config.yaml
num_hidden_layers: 15
num_key_value_heads: 1
hidden_act: "swiglu"
norm_eps: 1e-06
positions: "rope"
init_std_qkv: 0.0777
init_out_by_depth: true
learning_rate: 0.00818
decay_shape: "linear"
batch_tokens: 32768
train_tokens: 101900000
Each number is 50 + 10 x the weight over its row's rms, rounded and kept within 0 to 99. Layers, rows and columns count from 0. The size before them is the row's rms in percent of the matrix's.

# gate: layer 9 MLP gate, 192x64, rms 0.25, rows 183-191, columns 0-63
# up: layer 9 MLP up, 192x64, rms 0.246, rows 183-191, columns 0-63
# down: layer 9 MLP down (transposed), 192x64, rms 0.217, rows 183-191, columns 0-63
gate183 099:43 58 49 47 68 47 81 61 55 66 36 62 54 42 31 39 38 53 38 59 50 40 43 50 50 69 49 54 67 46 47 66 50 55 43 51 54 33 52 52 46 42 60 46 53 59 40 42 48 48 65 30 47 57 41 58 44 66 56 40 45 48 57 50
up183 100:40 65 41 31 55 58 43 41 47 64 49 54 44 33 44 47 51 51 47 34 49 54 51 54 68 47 52 51 56 31 63 58 39 37 46 47 52 46 51 62 56 76 53 48 59 57 52 26 41 35 59 59 36 49 50 39 36 43 64 51 43 50 38 33
down183 097:43 44 53 67 70 42 38 65 51 47 48 42 62 36 61 51 65 34 59 35 50 53 52 60 40 43 35 51 60 55 46 36 45 40 39 63 54 41 45 40 43 52 38 48 42 43 43 70 42 46 52 43 74 30 66 50 60 54 50 63 46 52 46 51
gate184 097:54 67 40 62 50 49 39 50 49 48 38 58 42 59 39 49 58 42 67 69 47 54 61 23 67 46 59 45 44 61 60 51 50 38 46 32 63 43 40 64 53 48 54 44 45 47 44 61 52 35 52 44 36 51 57 48 68 41 49 44 62 52 37 28
up184 101:53 46 26 65 61 60 43 42 39 54 51 55 37 62 45 64 48 57 43 58 58 45 46 61 63 41 48 43 34 61 50 48 24 45 35 61 61 54 50 52 56 58 55 44 53 70 36 36 37 40 61 49 46 37 40 38 54 46 53 57 62 59 47 36
down184 095:44 57 58 44 61 58 85 42 44 56 55 52 54 44 50 61 51 53 58 48 44 44 56 41 54 46 39 66 59 42 58 50 43 53 47 47 39 58 37 34 19 43 61 34 44 46 59 41 57 62 57 43 64 57 49 65 48 58 36 44 62 60 49 50
gate185 102:54 67 48 54 53 46 63 46 50 44 55 56 31 35 39 46 49 50 36 55 64 59 50 54 49 59 56 24 32 41 24 49 59 57 55 50 45 58 61 24 43 48 45 52 52 36 48 54 63 41 68 48 44 45 37 52 40 54 60 56 52 38 46 40
up185 094:53 45 52 48 51 66 52 43 62 52 44 42 43 59 53 54 65 55 53 43 55 62 53 27 67 50 55 62 48 49 39 53 43 54 57 54 41 51 41 56 50 48 41 64 50 38 61 64 75 59 56 65 49 28 29 58 46 36 33 59 56 51 36 34
down185 103:48 57 44 36 50 47 57 62 43 56 42 35 36 35 53 51 40 57 39 61 54 56 39 62 31 62 40 47 43 50 35 56 52 32 52 40 39 44 32 48 50 62 50 43 59 52 52 49 55 53 36 65 53 51 50 45 42 39 81 41 54 67 62 61
gate186 096:62 34 52 31 44 52 50 34 59 49 50 60 47 44 69 59 38 56 55 58 59 59 39 46 59 37 55 40 51 50 53 32 59 46 54 37 48 46 30 23 49 60 46 67 59 57 65 51 57 65 49 49 47 45 43 56 44 44 56 53 30 58 36 54
up186 088:58 48 39 31 57 39 51 51 46 59 48 55 49 48 61 43 47 43 38 46 56 23 52 70 49 45 32 46 52 60 37 61 42 61 53 36 42 57 77 61 52 57 42 50 38 28 52 62 43 53 42 49 44 43 58 40 39 38 58 48 55 57 62 53
down186 092:70 54 52 38 28 43 57 48 53 43 48 51 57 53 39 55 42 63 63 47 46 60 49 65 53 37 43 44 48 34 58 52 66 36 73 52 40 45 53 48 70 71 37 61 59 49 38 49 55 60 51 56 56 51 51 64 45 62 40 60 46 61 66 55
gate187 092:53 63 32 28 47 59 54 51 61 57 42 60 59 45 61 54 54 44 46 48 74 48 51 47 65 32 48 46 41 60 45 44 55 54 50 43 51 75 43 59 36 57 57 54 48 60 42 56 28 56 51 59 50 61 50 61 49 40 42 60 53 48 35 73
up187 092:48 47 58 43 47 50 50 34 13 52 53 62 53 47 54 42 55 45 60 41 74 40 54 40 40 63 51 30 57 55 52 51 41 36 37 39 59 45 66 63 38 40 50 74 49 56 56 41 35 56 47 48 60 54 56 50 47 47 53 53 42 50 45 49
down187 100:48 40 54 48 41 43 47 60 43 49 62 55 50 76 45 53 48 52 70 52 47 35 65 43 52 64 52 33 47 58 67 56 59 39 59 54 62 41 64 69 71 55 60 52 69 42 66 55 58 60 59 58 54 46 32 51 57 47 42 41 51 47 43 48
gate188 104:52 31 43 37 39 61 60 50 47 50 60 42 60 62 42 55 51 49 54 46 49 56 42 47 72 34 54 71 49 51 54 42 41 44 50 36 49 47 58 53 72 37 46 47 47 54 46 33 42 45 45 52 79 64 51 52 59 33 54 43 33 59 50 61
up188 110:56 72 53 41 60 52 51 35 52 59 39 49 52 46 69 55 64 43 67 36 41 41 49 46 56 64 33 30 51 51 51 71 57 55 46 43 43 39 48 55 52 61 48 53 35 51 77 48 56 53 56 43 42 37 47 45 45 49 49 67 58 40 40 37
down188 100:48 51 49 47 43 64 33 37 42 62 41 48 63 63 56 52 70 51 73 57 52 54 47 44 54 42 40 55 35 47 61 55 47 56 73 39 52 28 48 54 49 47 46 42 64 25 40 60 59 67 56 44 57 47 45 49 46 62 52 33 52 45 43 55
gate189 103:40 64 51 48 49 26 60 60 57 62 61 41 64 47 56 48 55 44 57 35 48 60 64 50 43 60 36 42 28 37 56 53 57 45 27 56 54 48 41 46 76 55 45 50 68 51 41 49 41 47 58 39 46 65 59 50 37 56 49 49 40 45 55 58
up189 103:43 45 46 33 67 60 34 52 34 46 71 55 54 55 43 43 54 41 49 54 44 49 68 37 33 48 64 51 61 50 61 52 49 53 56 30 38 59 52 50 49 40 43 42 61 55 50 58 39 66 66 35 26 61 54 48 56 52 51 46 51 46 54 68
down189 091:26 52 38 66 64 65 46 29 63 25 39 42 44 36 52 68 46 49 40 43 54 62 43 54 47 37 44 63 49 64 46 42 43 43 60 51 35 52 60 44 40 45 55 35 42 36 51 37 56 53 51 55 52 42 53 45 43 65 54 47 47 58 49 42
gate190 104:65 58 54 59 68 38 63 42 59 35 41 33 44 49 57 44 64 60 50 47 38 59 34 69 50 57 45 42 61 55 54 40 46 53 54 47 56 43 50 51 44 50 42 49 39 53 45 72 62 58 49 50 57 17 47 40 51 43 38 46 40 50 32 58
up190 108:37 56 62 51 47 53 59 40 45 44 55 56 37 56 56 52 44 30 49 48 39 50 40 73 68 60 48 30 49 47 65 44 54 65 52 66 39 48 48 47 30 38 55 51 54 43 55 48 50 56 59 41 44 41 46 74 56 64 50 40 55 59 40 28
down190 104:64 55 63 48 43 38 55 43 51 47 47 56 56 66 63 56 32 53 56 34 38 69 69 58 44 51 53 52 47 36 47 51 46 36 57 48 43 28 45 47 71 32 58 43 29 60 51 47 45 54 38 37 46 70 41 46 47 41 40 47 40 53 45 45
gate191 097:54 56 62 40 58 46 47 65 38 46 51 49 45 47 42 36 65 50 52 56 39 16 62 49 58 51 39 43 61 39 51 64 49 39 41 39 37 53 38 41 65 42 52 35 45 55 43 44 62 39 59 62 58 44 50 47 60 33 47 35 49 46 65 57
up191 100:42 37 47 49 42 60 49 27 48 50 52 36 43 49 61 55 52 41 57 32 49 52 43 43 43 46 46 56 46 56 65 49 54 60 40 57 51 48 74 52 48 63 59 72 49 69 39 38 62 38 44 48 59 67 50 35 46 62 53 45 37 59 51 72
down191 102:38 49 62 60 48 52 44 45 43 60 66 71 54 37 43 60 39 51 51 67 28 36 52 42 50 51 44 42 38 51 59 48 50 52 36 48 50 43 43 45 31 49 63 41 44 57 36 57 50 48 40 38 47 34 59 51 59 44 51 41 37 37 63 23